Weights of a small transformer language model: MLP 640 tanh GELU.
Each number is 128 + 24 x the weight over its row's rms, rounded and kept within 0 to 255. Layers, rows and columns count from 0. Numbers have three digits each. The size before them is the row's rms in percent of the matrix's.

# down: layer 6 MLP down (transposed), 640x160, rms 0.153, rows 512-593, columns 0-79
# up: layer 6 MLP up, 640x160, rms 0.214, rows 513-593, columns 0-79
down512 122:096120149168140103153119154141093148145146124134168169101116133078150140119158131087110079139156126085114148127143136078165135129110166151118139125101098159133147117117094149155126130151151112153145151099087108093132163109139138144093131146
up513 104:150104078121145158143096073153145113108165110101120142105124165130135111130130123155176184147129115111143113122114127119144118147090107165139127109136125147150103131146115176077112158106116121127147111099088136150099172156126128131119131153
down513 091:154153181154101117138123147138135133108070142170096130098105094106090095147150068124108112137172172112137142113116102112164112124145101118159134126131107155155142152138096112179106129128127125122166173105118143119106162116067132111116131104
up514 106:156110154138131110141164149080129110162133156116145133156150141152094110078130176157141098148148142152092158096113119117128111138114150159096133094139159123118122146136154106168153123119107126155180107142099141169106142148110129132101092138
down514 105:140115144128129140158130113193155126135123143161185133192137076130128090150128155090107118152112083129086097111105112133115120086109091078121150163140113106142120145147104115078175074174116140102121126118146162162174096115100123142127119098
up515 079:140129115169162139138099149126105145129107110120166129140153112083094114101142155159114161113114130149136150150142120143104166097133148084136123091060144133141119143075111153120105158110148123132127126102151139149122100077091121171154122109
down515 086:159144154131108100083126138158130110112115152131114114098116070117168153155146160113125097167107090085092145160113154136169132119115106164118130153112115083132123097145108099119111170147137106126146123151125134076125171127146091147110128143
up516 101:099143172154120143145141113115137104128140142160153166116128126103095145104151108167152141152072096149113136136145138093129117139131127080110090152115122078116078134122147091141128120145089136153112140112119122112177155130138091152138159137
down516 098:116189136100106148145111125145134140116115108114106107133137147117127087184108150136114123132139137102120133126109154109153137135116129138115132128135112121192144150143143118137141131138125089136095172093139152158163120137121115116113138113
up517 111:052115150150136137136108145133121111117134160097143165110089147100116202097107158114128124153121108140134130166160134117102130094100113136135106155156096139143110101136140109123155106134074114169097116111094092118057144092174154141139104127
down517 115:078126149111109130151101056096123165159172165090133137175094156152163114111169113142133116123155129150132136111104113086174160165136141077126132130128122121128139132133110143131099184115157132122126147145124151115114171120123108132160143109
up518 111:125115103119094096151142139138102105158108129146089141168107099117149144103132122107133162095123154128098157135118165090153107153144144127166156164134105118146088148133115126120156140136124124147141137117162172119128136140145116130089158086
down518 113:189117145121095149117120111143140143132172133133116128132115119140129135067140179137140132125100148139182121118121125102131136111144103102180112129127156087108142107087129138126125101106124098140168172153126122128089133118123106133151127129
up519 092:160122111152136122127102173149127110142122108141142148101156120146107091130107131165161158114121128132154119113078101125089133137152085144113108140121124088166120141123157126130113108162126166166095138137115147125099173130084114114138081102
down519 082:103149137136115118128121110143181151141148119118081122117172079131091157127123105139139095140150134151132117155134128113116108121100122123144186143140119151127126167097158154170103163122137148120119153132134131113129142103132117156142101164
up520 101:081086117142126112090115132087146165108171100142131048125129142093123146136136100091121167109162101089141115173124146130130162118093139143098151144160097141113140100120103130120127116146150112129108094115139131121125098125151163112102127132
down520 110:130159103134146127094166138143152116180154142145098144137097097128115147165137151121080165161139073143112143083146131089099128115149109163090121116125134164129142141101153133130148121118136106086118173129140130152128127163143151119134120130
up521 096:162118125104122095151121115138105126086078081134114120121117101105141110110161116171116109157132138153133116123158094114116110141170115164126110111145118142164144134121164117096123123140116143117128105109124151148113154135122154100130175110
down521 092:126131140086124146140099123123155158199181148157136087121138112131127112155131083127117139141106109108171114146137141102148091146135132137082172143142162101155093121119092128126127138117155090157145148156128096101090129139165151093107145140
up522 088:143155173124149144097107152114118115115134124134131127092129165090124118150117102124106125100114080147160080117153143139098129123157117134136132137128101202152085158144128108118111148115107173135166128118115115117140187148115133143122109077
down522 092:123136157122107122078096116169116129116121110176096132117121104138149145142118159162114149148171116131084127170144123174112119116127131133109117125162130097109105118135146119144119138103127076132146135172144118123114150163093114132113118147
up523 087:146085150129129099117157157110124127138112114166134137110124097160150136083121153117155145132114132106124124130102132085085117104148136145146122095163095152133167135114135077106096105123128116146109108147130124140112099152104132062115140087
down523 076:131169139111080141145150136142099152157149124127146107158126103115077093144092136139111107104154168106118149062178122145198103125070108140143105121108169098147088107129078152127159171140142138136162125125149142133162125147148099145111126092
up524 097:150138142127139104177099098113135126113180149138137127105111138116149152150127146170125116142147135104076125053127143177121157102162102105126128102116151093143124091105125112109161136127156080164110141137136124136126100145126132088160129094
down524 098:114086095121123124114136146140115149116137141125111092180130115127133165150158133111108122157112126118171107156127122131136122156128148178128129137149133121099142206150155091149148085142066145085118091121139128145136154092129117142157138141
up525 091:097108130120105118087152138101094150121152138130111123152122161134164161123146124136088150147141133145146131157083106135129108152161121140131160125112134156122139123155127133166087110080087172110140078114115140154114102113105118118114165125
down525 095:127117134145106136119149112159148097111129110135093160123121083140157108091060111124127159151116153159144147122172143136096150111126060155134119104166122119088159169085146166149120138140084159130124139091121121133126147108122175155088148164
up526 116:126158111123183120095110147144134117127112089108144150111091126152162130129126102158133143144147118117142132108174122140102123111126126145117097148153124118122119147115122117101149140140112127141107084103155137078083165147161117096154120132
down526 069:169122081124131111130082126173150116173096126149134098148105171165139123153102130177113121117215129147130129134147113118146064129121125102113122144161135133118134149116157146133103144140111172128115125131132105144092149175080145122180115099
up527 101:104113115114139140086100104118094136136076137097106128133148131099151118090137147134110113120134141144101137145137169170141178176134125146089139144109129112110138160130144143123156132140125096097150104158130135114125183104157121139098170120
down527 090:105161154118117117132144126160134081108125137122132136126113140152142097110132127168127133136100133152124147168097152119093135144084149136135115140157103121107165122114145142071117160124134124142135104121145178133132125166181139123161152122
up528 092:128072128109084110125146119150129159155147125144146111163131146149105138118121126123131147138112078140127104093083103129154105124136140116114097117091185121101103117113134168086129143136129101140165115095126130141151147125108130087144186125
down528 097:108156132179170113149151108134140113130121122114108138090116139099137136120131141123126111112113189108133119151094120108120118096145166141103151123177039178190148101146128093147116108141125141113157141131105136106091159150110163132147132128
up529 123:138131126117119114115123124111081109092127068092160103128133120143141091126153144135122110116122126061108135125096087122165115121136150133115117107152156187115090146125161118150144140147170155154125102127156148139122183072150130134108108155
down529 130:086092123134125077126178132158145138101114114100145123118126148100118095183211104152117138096134118136104122143131110142128121119112147129105116137146131128180119150107080133109090128139096121142136116121079150159129188125164082114146148116
up530 084:130123115119137165108144134121117098103105117056152099139104134135101089170123106082085124122129129124161124112153131103130110142124132165104154121091101127125104141099139103068126084114107156178088168086151096136124113086153115146130107151
down530 084:150157181117100120101155084144094074182151110135079107143106133149100154180108124129113169113091136121092128136114186133160153101119173171116135153127130119129129128134124121141106126149124109129087149131152156137145182105120114123112103180
up531 112:152127140123117166128164136152102128123076140125153106110100107137160138130152104154125140128153138114134144130107125162127098156107125064095086140138129144183099132109154123121160098124088102167131138114157141142105151104101168101136151118
down531 117:121118123098115159105151121154102087097161108152104098151088116132113119133147170126118171144136157112108165151159085118124152096145153092102145123142149130114115140131125139139132151118076092120137084127135172148132148139108136173110144111
up532 105:129067091177126158117174092151116111126076100114141147114110132136136128141142141129102122160091123098134142115126102122152141151132114129143084143133144121082137110119114128089120148094151157152101166103120157146150136133118100148155089102
down532 096:161119120163154154109160139176095121138107116150149107098125115137169142120177113084144104154131083118122157111129135164108157176138125156102121103131107124120142090119189118145157108113170120118101122122102133111155118154116112126111130127
up533 112:132113160152103113108120178158070118117116148118131087155155118124096109126157138140138126151135088138131120119127145103130119136140157081180120133131148137144142114115132141110140132117148133128154127158113124097148115108063112137143143092
down533 120:138093155126114130147136151158108127115125101079149117114195105081136123109140125119123105103116094110127118119106102152140122090108121146070116088138153138135114107110152089113124075154100130157134113086123149165120120111110151152096104152
up534 089:140147087094140175130164144150109099155108098109087100127143119121153109121117103121136153097119158143116147109126131137134121140139137151130119101146110154112122115156166115118163105145160109112118097191113108130162084112107137158163117104
down534 093:118141158149068106132122118153120140109145146109152148142108135147119120116117189118114120124098141138153128117089100148138137158117081115152127135104171138115163134115100117115153176113139151094113133112170140146151116116189093115109134145
up535 106:104150120175135145151141113126144118120094110091096151104123148116134112167090106113147120139116124137136134143119099184152129098145103134135091154100150104128161109140141170136168119101123075136092136131127134154113129137078134127088094090
down535 102:126116188126136144111113166088128120129139103193115092154106134138093146160150131129163139123169097131112137131109134105106117126138100099149127095168116115122126133143171098121124128128129136137157123107144170096092117092150101159191130156
up536 090:118110089134123117118123139125136123152128126082200107110097123121113150148144143128137117162138146123143126123149173108105138146123124123144080139096111115140147124183129086169117073126112083093103116149141108108157088152113135126143106169
down536 082:082089132132099075139174104145146123154106153114120114125151154122148093112133149170101142131142130137101115161123119112097169138150122159105129129120142134101130172126132090102106149127143145102122135154131133121104154146124108144119120128
up537 099:165139084146119155103119138115155133140114169089141128123134140099137094145149108091113099136120116132116117051096098108189144100110115123145143150105114106146120121137105090130101169082114159125149119126157106087140113098130132104119081104
down537 103:143128117150112137121096108115124103120174115118137119166124051101144137127133151116118171136148136096133125144145155122119124135145119158084135083142097131110136085117149132142125131138149162142101152136155077096133115155115185132102096139
up538 098:092071150139170120118121156118158098126102119135151125153084104095111144136102160173095137139128133106122101099118133141136156173130132102169161164128137122152138120127168119099131118134094108151129116124130131146149148153140081159174150156
down538 104:135137127103130097128130114116146149095104111119140082110156130123128124132108131140142126070141120119121164154136142175124129088121164101129095140118170126122141093124130076148150139125135134130117147108103158134132092128103100118082143111
up539 102:144156122120135116159121125117128123124119105108138087134165121115158120145124110120127107115108115155108145143070130090133182145086156122133150120152138117120155138168138118153144159133138154094117153096109125081122133105129148104141115148
down539 099:160116155134156117126096148136104160124142112155110127116151131097087123118149141167163160153088137100129113114151148117120152121121139156135069099112129139151105141102106109143135124147155125143123152147146121101128163187171119141127114125
up540 114:164172139136124098118128129082099120140123104082128124160142136155118153138141126137135086134134100102141104126139091088134143164122096118129110140099116156193134125163152124117137149139139096133139146167134121174136132109142104164133134118
down540 110:142145152178083133155115112147128133142128183145119134144147133137141152161111141117137124115167112115141154120161133157087121093117104114138113108159137106135103132122103187170132133145126135087135111095155123101153082148104126117125135149
up541 100:124130123145115149119165149115123174142101127147165112114117152126091151111144078172162118114130135130173139095110140139112135153071138143103155146154115131136069158174160115122108125115136129159113126095119123137129168105164057128100167154
down541 105:111119114102105120097142132152130113107128120096120144136125115099142128180124130127106128139155118124140143111132141171128135114134123135135145091103115111109152108102090100167116131175177114122127147163150124102148114124139156128112133086
up542 101:129139166126104119170164093124115167130140151103104131103151135136112151137081134103159117124096100172104112124146192114130109141146112124098122154122142116153103146175131153147115130114140140115094124119163114076119093132115124087141167157
down542 097:112150115130157134086108189162128137186121111189094134143113128138093109126103168141093158139146106115126092096167130112113100124153129127125115103108152143155113132117133138122163124121129144131162130154123123152138137111123127136103095170
up543 082:100128061109060139140110096103143121145143124130092136151115185103122120138178111118116141124144148124100157158101118085109139158120148120146141071157124124142114112163108091149127076122110137122134128133122199149139108161120125116133106113
down543 095:151137124146095134094139109094104165149104119093133087097096139138138121121135198133176097135114112097161132106126120154130141111124119141137154123098089131145088124134113137142135101130122140092168074094121170128150125097122149127115173135
up544 095:157102211118132132097114133133115086132176129106093103109106124167112132114112122123126150112174113139108101100162134126134165144090136164091169125138140130123107126144151130082140142119135112143086109159130113146138103159125104093062161111
down544 100:162151131131131105147120113134131163131156149152183134152091138142144150101108188108117129136138164122160115086117132109115116122095103148124124140111100162145143125108067143089117123097144145119163145120094120154123139103141090127099106132
up545 117:108160083128121117108107144149135137125105100111102140116129104130150117099115134111139117084142169083139143147135157134170118124149133136145124137101122161153122141130113126099158125115144145107112149119140121151114113127140124145107147170
down545 113:100135096148177122124104165140121079147127117118132140118123079097136121148106142103164146171156140124143146142133177116107129091117132170069128089158132112067154111078142106133125143154178134149146105122112109115174126120130164121141088126
up546 103:155133093137147134126152166152097133096095109114156120170104172154134167079102151152167109126115099147131084138109109100130125152146111134143087091134081138108154139135102137134145091132127140132129115143102134131138163155132130142144139087
down546 091:138128138157130110139126139125115112127125125137138134171119107091123103150123153128151102107130136175113170125123148120109157132099136099129113116139150141097114156128158137184176132140140110154158148126116124142146091144086146161118147161
up547 083:134168119105121121120114119119128154159131155091117137120111121118104134115121167124113101119131109134170097136119086121088110154121123088088083156182111118151195139156096122116129134055090158135156115066125112104173097142128148184114137135
down547 083:129141099105168133112183082149152098135136156157128143108126131162109159141121160164145156123132082131093138141102092135117096096112117141107174135137127104116179116133127124125107142112119132151136152169122098106171133131140087113142098152
up548 091:118111114140128092126136174137116147093098113120130133129127140188093111119125158154166100153094149114054111114148136098131146125127137135131082073113132130131101104140102131131132107151162140089094159113089113137115117097156127137119147128
down548 097:132122153146133109115118106141102110090130098133122132152104102112097156160083096142105103121124118136121153132126122107165104169096113137076108144122108167159149108128110126137114117148142155165155126178113133100147124059158143156153134168
up549 102:119190106101102125106116135116148142134150125076117113144116149108128082120112132127146112111092152116131104146092099170124129125108144030176148123162128085119106158103141110127130128131130165142129136124154123069130082126130153137148117141
down549 096:156131123160138096104126105132151138094105147128132091101122120132148130113124142165090174118145132133147159084147133076151122137107138147102143109185123182117108093136100094164128159120111149099123106101151102153116096133139151163143118135
up550 093:118130128154153159144136119163100140119125155113129136180085109111163162114122160155110131080137123124165132144160150090112110137125154106131138141128129148135128125111139135118121133103136120119149095122122186133118115130145118107027140103
down550 097:160129103095149088144109123128135130153149141127148128132142095107066095176126147093112108139091148139128157136149142104130092112187107120117121125148125126112069152155105098125117133089132110141114149143100108133098195103151104099183146124
up551 116:114122154078109122120125137118104124100131140117115115139112127102167121144141120111136136155144143051172122105098124113134111157113113099106119115120142115143137094117085074098112069143109098155173135163094092115155147144109148133105101119
down551 129:115146188153127128148148148073147150136110135118109129146117148106170100127142164131148129139105123115139082132141150110102098122147145117149078119122148142118154119106150134165113118162171132094136146209154125152129152129102109104087133126
up552 095:127108131150171177102130147149139147115160129161153114103135109148129167128104142136092145151113149129152155171157126128152134105117115128123102094178134085184126140111149182136115133122143105144128103133133159169146157144118132126129102119
down552 101:125144150082132126117108111077117130113082104117137115125162128145137120162121151172126163144093119136165080147129130153141145094119157138136142096104149149110133109104138089113115116133121114130134133173128118141135121173096132143131136161
up553 086:178123165117138139096137145097098110142118152156136117073180138127120086151129149096077116075097117133184140122119148101108155118161117134122097143129142123148116152070140138071135105114124153154119111145167107149123087115154095139156116125
down553 087:136112147126118113129150163147113167104126139125106143077186122155126148114154074125153128105075098133103139120122134144121155158127128142130064124120151095112148134093121129092091133173146141090121150119119137087171135100130118130123143142
up554 080:141126114139151149111088124102099128141100075102172157122093132118092140109176125146129113121143139139104096132081119132118132167147118170129151121140167153121146116112137135115148070125123167163138092146138158111151133095151119090117112149
down554 081:150153100109112166102144108168092152100143122112133125142138100138111116155115158109130149109122179115094070135156139123136141096124118159131113108118167170088090164108139141124104153159155154105142105147140116101090100142121134150146148147
up555 121:136154137123141129130152083128152141074142106134132139136129114155134158081193156119178092114155104100113121129132116105109089085151113155100154154088099136192150163110119144121104107132113157084160155122136130148121096131165085092135126155
down555 116:153122087112149110166167123120126141134144123072133133116069174136135104142144126147145120103078076121150123138144138143153109142108116122185115157076102117117130115117145112124123119087104116120111147178162166169103120111158137131151140104
up556 102:145160124130162110151126133137138155094127140120128132163140106110153135125133150143154125088089132129172136119159094131125159079151127147132152165137161118171125107116099116124117121063112122128136099147144076123142158138128146132182142080
down556 098:125181156116100091085109159116103130118117140136128107086147140153157154092096137142198115096150152131154115117142163155121111155179110140143142146115076112115145125139100137116145141129155131140147131126132078129181147128118135146100114117
up557 090:105097139107159120125135133117143146075143151136098150096196124146099134148110145142107111149099146140151120136139141123103118170127114121191149148117113123150137165107178127075131107118092133132141116115086094110153096159136099145133094106
down557 092:091109184096137126118162102166109139094139145137122116150135156155118119130100123156104151155100112136096171122141143129140127134076134147141167145131127136081132142170139137160088137138173124128170131162114079126131140168127148100108113123
up558 088:098170138121121151133163126115101125111092122105126149152116190126133126186110146185150103117096185159107106120118129126104126131116164107112163161150163110093116106138115158150139091103085127092108148116176143119139113157133118110133154104
down558 091:133153136155120097116100158129144104121133161116143121074146136138132141120144102112102151110165103144104138125130113128149131122088135063142130155139178099120108146156085107142115102104095119164163163113117153106135157100134089113141137162
up559 079:132144140106134157140114121130120133071157133096149094103101119118136189132147103142093089114150119147105110111140112123080135135123137146116118110145127158133138162129137138123166147132100147123194109109107101124144119176132122153140153098
down559 081:169123156136155092114165122097110120160150123187148172109136119153134183093084141117161150104132134133091160129110133136153102140072137143117121153132115108134142134125083110108115143126127156106126113165130082101129149099106112100104153131
up560 094:131141129150164132135097128118115145109099134104099083082188122144156098127142135133079137093168099171147107133156118157114133181161114145088165125140136117129154106156108144097169134151149135155101137095108104169116143083102148155146123171
down560 097:141094152128155096143165142132123139072114152132124105124126177140142129108174093146155142132085102122124192135093061202162128130098111135124166135098123117123134134117106131141081154124104136160132135144152136100136127122148118118110117106
up561 117:087123166138159104156198135091122122109107108101119127080127152148132167112085109121150155126141078100144164098160137112102120070096125149133090117121163149094135127148116119169139140148154120134159125156096128129150112136113157157145149122
down561 117:132136156104108131133143143149124141127127104158126171138125130143155099132129118108146171130154087147115123145122115137080122120177099138155131119148119128110082143106119155125129161109169084099107166091128134144163148094115123125103098151
up562 091:142162157054157090112184120135150139087111123134094111143131101158091141087114131096171145115167117094140110119108158127132130133109126150177132154141130086161106101104126106149103135107159124110097108142163158148169124099097136107143136139
down562 094:141162126145143093162205131140125168116107126134122143150129101153143154143128088133114100131102158129118140098099124109111115158140118145111108077091101162107116121105133101152146104148097145097099145112100108128131127149112125141129124088
up563 101:133161145109116129105161155144111128167130127119107112122111147136165119122124145114110090149113094156084128113106144124186191174123142144160108150110113178118100119158111136133106155125140142143105131115090155148080133123158113119112131122
down563 094:145123104128106109116157108167090129117159158143127109127075156110149122118126081122121132138110095140087108118123100152150137137080153141116151160164155175141110136111157195105105139130119146183117135067103129136110140083144118158106121150
up564 117:143164127126152109140075137097125108147093102137118140101121146106148091118151143108128133123137160081080148124108140115151122139127204127144171147112130147193110103094138115146114172158148149116149146118108158163107107154115161140122116138
down564 076:092145122110124139151120167121123144109092137100119168139140125152126159097141138133166150128184166111114124161182161129125086079108164153086097116127133131131127075126123090114140089136135176155114141091107074112119128122137140164088083102
up565 104:140159126140109118128098140149119131146129139127143126156114140125121170126129170117141093127150132151100108114108093105133175152163144113121147124110104130117144149150088126145132093128091131108092122119119109105143129139098118129130122155
down565 121:137114064170103118110138129159091141131134130128136137134128166104161138140136185159089092166116137140144125121104132121136153164128143147135122142138122177101112138162164151127163119113102141088105136165138146139108132111184131144169142154
up566 103:140174123144126129112186178122127127119133154127116172124110137178120128115211141160115106124113131092065134127144161129121132140132145137100085165073087119115094116126147166104102081146127110093118120118087159114129085147121132118103140129
down566 098:154158061127145145105124130146134125161130116163111132104163109155156114118152140141138108149112126104148112106147114126113109144124094110120110142138111078073146114114098157116143113124150152111163143102110104122120134114190124101160151144
up567 099:173128160134159151147136116069108158084122126122155107124110126126151103130104146095114201093145097104117139158152099143134142088132111142112120111125126156158087150153088141119141145109125102089125134125157112129101102176094133101138121163
down567 091:164155140142158173140155130167132155097150126188156101126154136146156126146125136112120114132108087171104093141148079096133129121121159106133108120137152144094174148166117122130099130126104127100111182125136107148097099141131140134088114128
up568 095:120153150150125085171120171148134149085108163121149138151132132187092125144124146126147123159127092065091125149120093153110093128106132177128076101127113168118149102148111143140116108130132087150100113113125119141173121127101127117153113104
down568 090:114126140122157126126092129124088085151120141131111082129124146119081122119103116168147127110049132133164155092114125086142158166158126108161170125134142122123143116106125124128116120156146102108167090175112172093135114130190165168172145141
up569 105:162142133131115134113150115145111141129085111134134121123119146164127141112104144110124130110147082157115112127105128166139106186138156148141152134145138131145147145127063134124118081149086145183119138135087123145176091149114121142154107139
down569 092:099096172163121155128137112131151101167119126146116078119161146106143139123088167135143151124132153101118174132091130121135153048134154129123152164119111147112111147096180081144103100116137079118145121116148121129112137119134178149133102104
up570 108:144151084106119155085154171182131155156137122113122121167144088104082129115117091135139149111182115158153166122116106121132109144162138111134091122146092119150103103137134122113170118127133108099126110109091137140171164131109126147130150128
down570 106:169150167111124145139125135094131114122114178101123153133108133134103126125095149133130131134102131090137120143171163113114157113187138127117124087109153138093117072139175130108124156157130168126134147111127104130103110160124151177149066095
up571 120:123149147130140133166089098173116115130140133102128137140136122139170147115093108098136123119197125129153138083132130153168103135112163126092121120153123085132171156134089142131134110118170123126144153149175164146125133175146151113155114065
down571 061:139126114124163138136124125167131128079125149165130122112127125124113135120117150096123117137255179102152131123124120120155109133123088140121130132122142142149142117116119124139135111172108106133128137030103134116109163132140105125157123118
up572 086:141146077125106103140096117120132125121124121134120087153123072142125137129142159102145179071110094109112176114097111134104096125123175139118118127112104061115104183115113080146153097121107100149158112160117105157132144120135125151124121112
down572 092:148131152129120148160125115094124152155123128099177173133132148142084162147144112108116061160109177127116098127129147121139127152132126130182117157166137180141117118146154133113109142094173161152078123128120137098120156134110154109153140152
up573 116:114141168135147179087130114115169185161123100143125099150147135121121167119104166106113141109074153110134105106120134114124156104162157149120089135093136127122135153130162074108146121118143160130085110138172147120129098148142148103176102149
down573 114:122082101128116124105195108172162163110180128142136112109134164115136182188149130143109158135089105137134141111102093099125137144151115130115101157133118099106132105141118118075170106116152101070098102119112155132144104146112085132114154081
up574 106:095105080161122155126089180122116096172153158092096108172138099093151118104111131141144136127148145139132153142154109119098125156065166155097133132122093150107123188127083105148120141165142125144112081136127183130098140149121125134102137144
down574 115:096149174157122089138126116083107162088147160178161126122162141144107136149138130119118099139157096114119069068135129141094138150124133121104126130124118127140123129113136096120134142151157165106117128093120104132114140150110136110135139116
up575 098:110133106115175135108104130170086117116133126123091121152128144122116150118141132150132128103145145139137119091094166119138160074123118141119104099126148104079143094126091087151097130128104118131119132129125169150096126176130160084148118123
down575 081:117151107147123123156108133124141167108097157090103129133127154141133109145113090121097147144114146170118095139139134129171116128106157115106124138165146126120137151129130140124145120130144164156136133100128130178117150136113108188145103110
up576 109:155133138084121094096136109118098117108123106093133130154129185123119155075132126103169102136147149156124106094138169123112116139143171176157106131117160151138097114112123173137143125112163128116129168152152120130129143120132150122144119090
down576 106:123159117088122179159137117121142171140121140154157108141092150103144147159157141163073130116096124147091123104113153135178109123095135091087153163117122127122110148129134138114098146139148110137097091110127132130147144152132139144107129160
up577 095:064115110097089160154124090144111149092150124147131147162131141116156130140120140138126116173120105144150100121087111119141108146107138121104146143137133135122130077139097156132140108133163154061126173126097179130109108107134114132121160112
down577 106:125163146183139113122156118151109112086078158112117120125146121132116155156116141128130100117166142121129155128117133169086082100128108147147165118131126163156082126129134135110100147169134106117119091166145082156126096087172102121172086147
up578 100:117131128146126166106105164111075101085128147126135142116156122124157111105144114149133120088151079136158130146129110101137133130123114170157163140135144174120128110130103125156138096119140157106101111123188157159139115132152125167169109126
down578 118:117100140167095167073162104129098142095178071158135134145106143108152129121138151129108128123124091113163137133192108120095134128105143168162126126138139130107125122110114122140137127138148091130121068116107134107145119110145130122110138136
up579 107:095134102115156134126159120129150092124102124154119112083121144100109133137176138111100122132145145133128096117145112174140086134127129122122111156125129163145122085165144142149161129140094085148124106152142133073156167138167132148156085142
down579 112:085104107144126158091111159154133134122142131153149145122110118123136110138144095120068119113136115096145109144100145079129112126133130194156106130128126104152126177167101143148104119094088099129146129142163137195137142099104134141132139130
up580 101:147118085128155143143111134099067163147142109149138101128134167119107118099110073147112174164164137139093116149117121141136164147106124137109167131155165137123112144123164184089154130101153150141093139115098170143129127143177143094123145119
down580 095:134162155074106114101073177104148147139128144163107106147132097132141136114133170133113132111068125109107098144151120136112132089134136115141135159152168115143141166099150084125147106131127153088125130135112123150108188135107082130157138173
up581 120:123145116134110120155119136137125126138101118091120159091101110151155103128140121099143097126129119142140090108135102104140177155075111152108108110150062127098115124127074092155139117134109116136120095126110119112081127144107140095161150129
down581 116:128114164093158136110111101155165109127140113145132126117136124139088080132143129113136138157108130126116146128113117124117167119113158119109121147128127135156130163144108095140138130126150144175103099162147130092136122118145153088105170097
up582 089:153116185133122127110136162126125086106131083113112152096165128083138153163143119123113115157136135146105147082079149137151131115106161123151158124164097118142123155112133145078161191126159144119147106103142129144123087172118153138145092116
down582 097:120140100174151104115103114175147074113127167141132151118141078171121139090104156121164160132151125152107095133156152154087089087127134097103151131170116108079139152093102104218096135152144141110156143119069083132105143119135115106112114153
up583 096:106169120079185107138121118094104128141096131110143099127136152131130142132157105110121125073111156110164090096147159120136132127138124132110128156119143151125099113133142135122109150134117131161133127121110111132135149078157129209131114135
down583 096:161149108132149133113132120159152142156085140132089168121157113154084121170111077116124110148140115091122105181138128107163138155169142122133164150125096171122129138136126162128147162134086141143139164091127093134128124121124146127128124083
up584 105:115120165178106140104133122141150101097148140100141086111150183120140117081125119147147167090122120174130163080136118121167132158129114156111082140115135107139090100106110121145183135165115102176102154120120112152138101126158111166130141128
down584 101:126138096124114084140177141162124133108136104137156112126140125130119131091088131149129128111090120130129117154161118127133122150120095095135125155124150120149161116120144168110124127124066146138122107136128123145152143080135168141154107142
up585 108:126155141153162098153134132144138113133128150148116160137104147151106108105133132150079104109139142131105144121129133143099088151144143168117079141132106121138139133121099135106106097133124130118119127094119119150108078100179140131119107160
down585 098:081105116131152114181118118145136125104124127080131122147150128161139143140139080141149154133174120146119152115100136121159100118118167175123121157119139151101134125144129136159119127116135101088114177165126123119091062111124143163151152104
up586 090:133153093118099109111139107110098188123144132073153134098126156121140149156164110102102130099125119143149097107112146121137131124142133115164143159120090139132134140097169121135152089052065117163147130081131136140139130159130158104185157117
down586 086:148156180095125115144148114135115098093133193111088100159124074124164155118137156161139118099101116132117098099138120149117134078114132164111130128152149121123171152168100131120127129142130086142125153179136098129100163133136073109137147136
up587 101:110106129067115130095139108114105168132146129091113141078124108130130127123103110170144173137164125128134124174135070133154138170086134096105150107128140111150131097131092130093140121144147094132095106081144151104157156175113150159184141148
down587 100:126132151131135159112146135181158142142164148137114161171160113124118089124159144131129060111136121126099130077114148169142140117092155122130144121106120150147114107118132110138090145137160163127162115088117130134104110133136133129134086133
up588 103:141111149142118131153131145134137105158092106112104156145144161123125154176142092118128144155124106115115105162130131148132128105113150136107124168157182138157098139078156116114087164155101141101122084115171118128080113115149133113124120121
down588 109:115107145121118111143132134158139129117135119146153133164141146143151158126151096138116123127129151176113098163115095136155113110142082133139154142123100121149166148128126117115129145152069149084092113122138148112119117108117132121137096101
up589 114:110138162145091136194151152120137103114083071161118132097131168105132087112118114114126172077110089130076148130118100114111125145120101098105103142131146084081121111148152126093161147163131107109154142123117144117081128161115119119090144136
down589 099:124113136158135110110146116126138106116086105149127171114126130122133139108146140123198134152135135051131136139167148158119163154157121114126074088150117160146135133137135156145125084131147125123164152164128117115130166122134104152142104113
up590 098:086147130133126124120135147150083112127103097147106126124135113122142123104140163099140137107144123107099072139079116170144131125096141123104109107075134145135158113108131131098095118119144131130133115145185174119096146122118145139139112108
down590 103:138134100182151117133135173105135103112129120158123111131153145139156140115091120124153145133114168118143126107170129055098130102176071145116139115151135140139121169089152087132153120115148165148088139122120098144165106114124137134146138150
up591 106:124127146140104154111120127150114095085141155152132059106123138131079133102116141121114142130165127167153148124148106120152104171099106105133115121137122132133110128107077130113123118116136125124117104126110169111171158127109088103132095147
down591 107:166126118109114137167126131171128142123141166092131119110096126107154140122134090107150109127140127088118123122139133117145125100120109117133122087113119052128117122118119131150160153147145110131161178155162091096165104140086157135146127141
up592 102:115148127114164097097131118131135136176121135145170125141138132103148130128140162128140143107104127144165143132088172153175129135139129079120110165145142121207159095130079104102146133070123121149120160076093109129157124105150098147153158123
down592 091:138098149110141106129156156130148115137130133153111128206132163131141111101121134126098132119113070114132119119136137124109158133087114134126112130159109148158102128116171095141127133112153093117111167134110144097152161177126112151144130110
up593 097:100133147115112132119131154112091096141119147111172156139192132133117133135136093139127076146140149098129081082127131138192159130138095137142093106142192148097139114093099148143127146121171122154101111143115122126134106139146152113131123098
down593 088:116129146132126107133127102160163100102083138162144142131105117111129149142149117124127174103103117123150199158170125142070111092090160144052105141121144095096165139129145082126120130117117106077148144098124149137133116148142122115097092144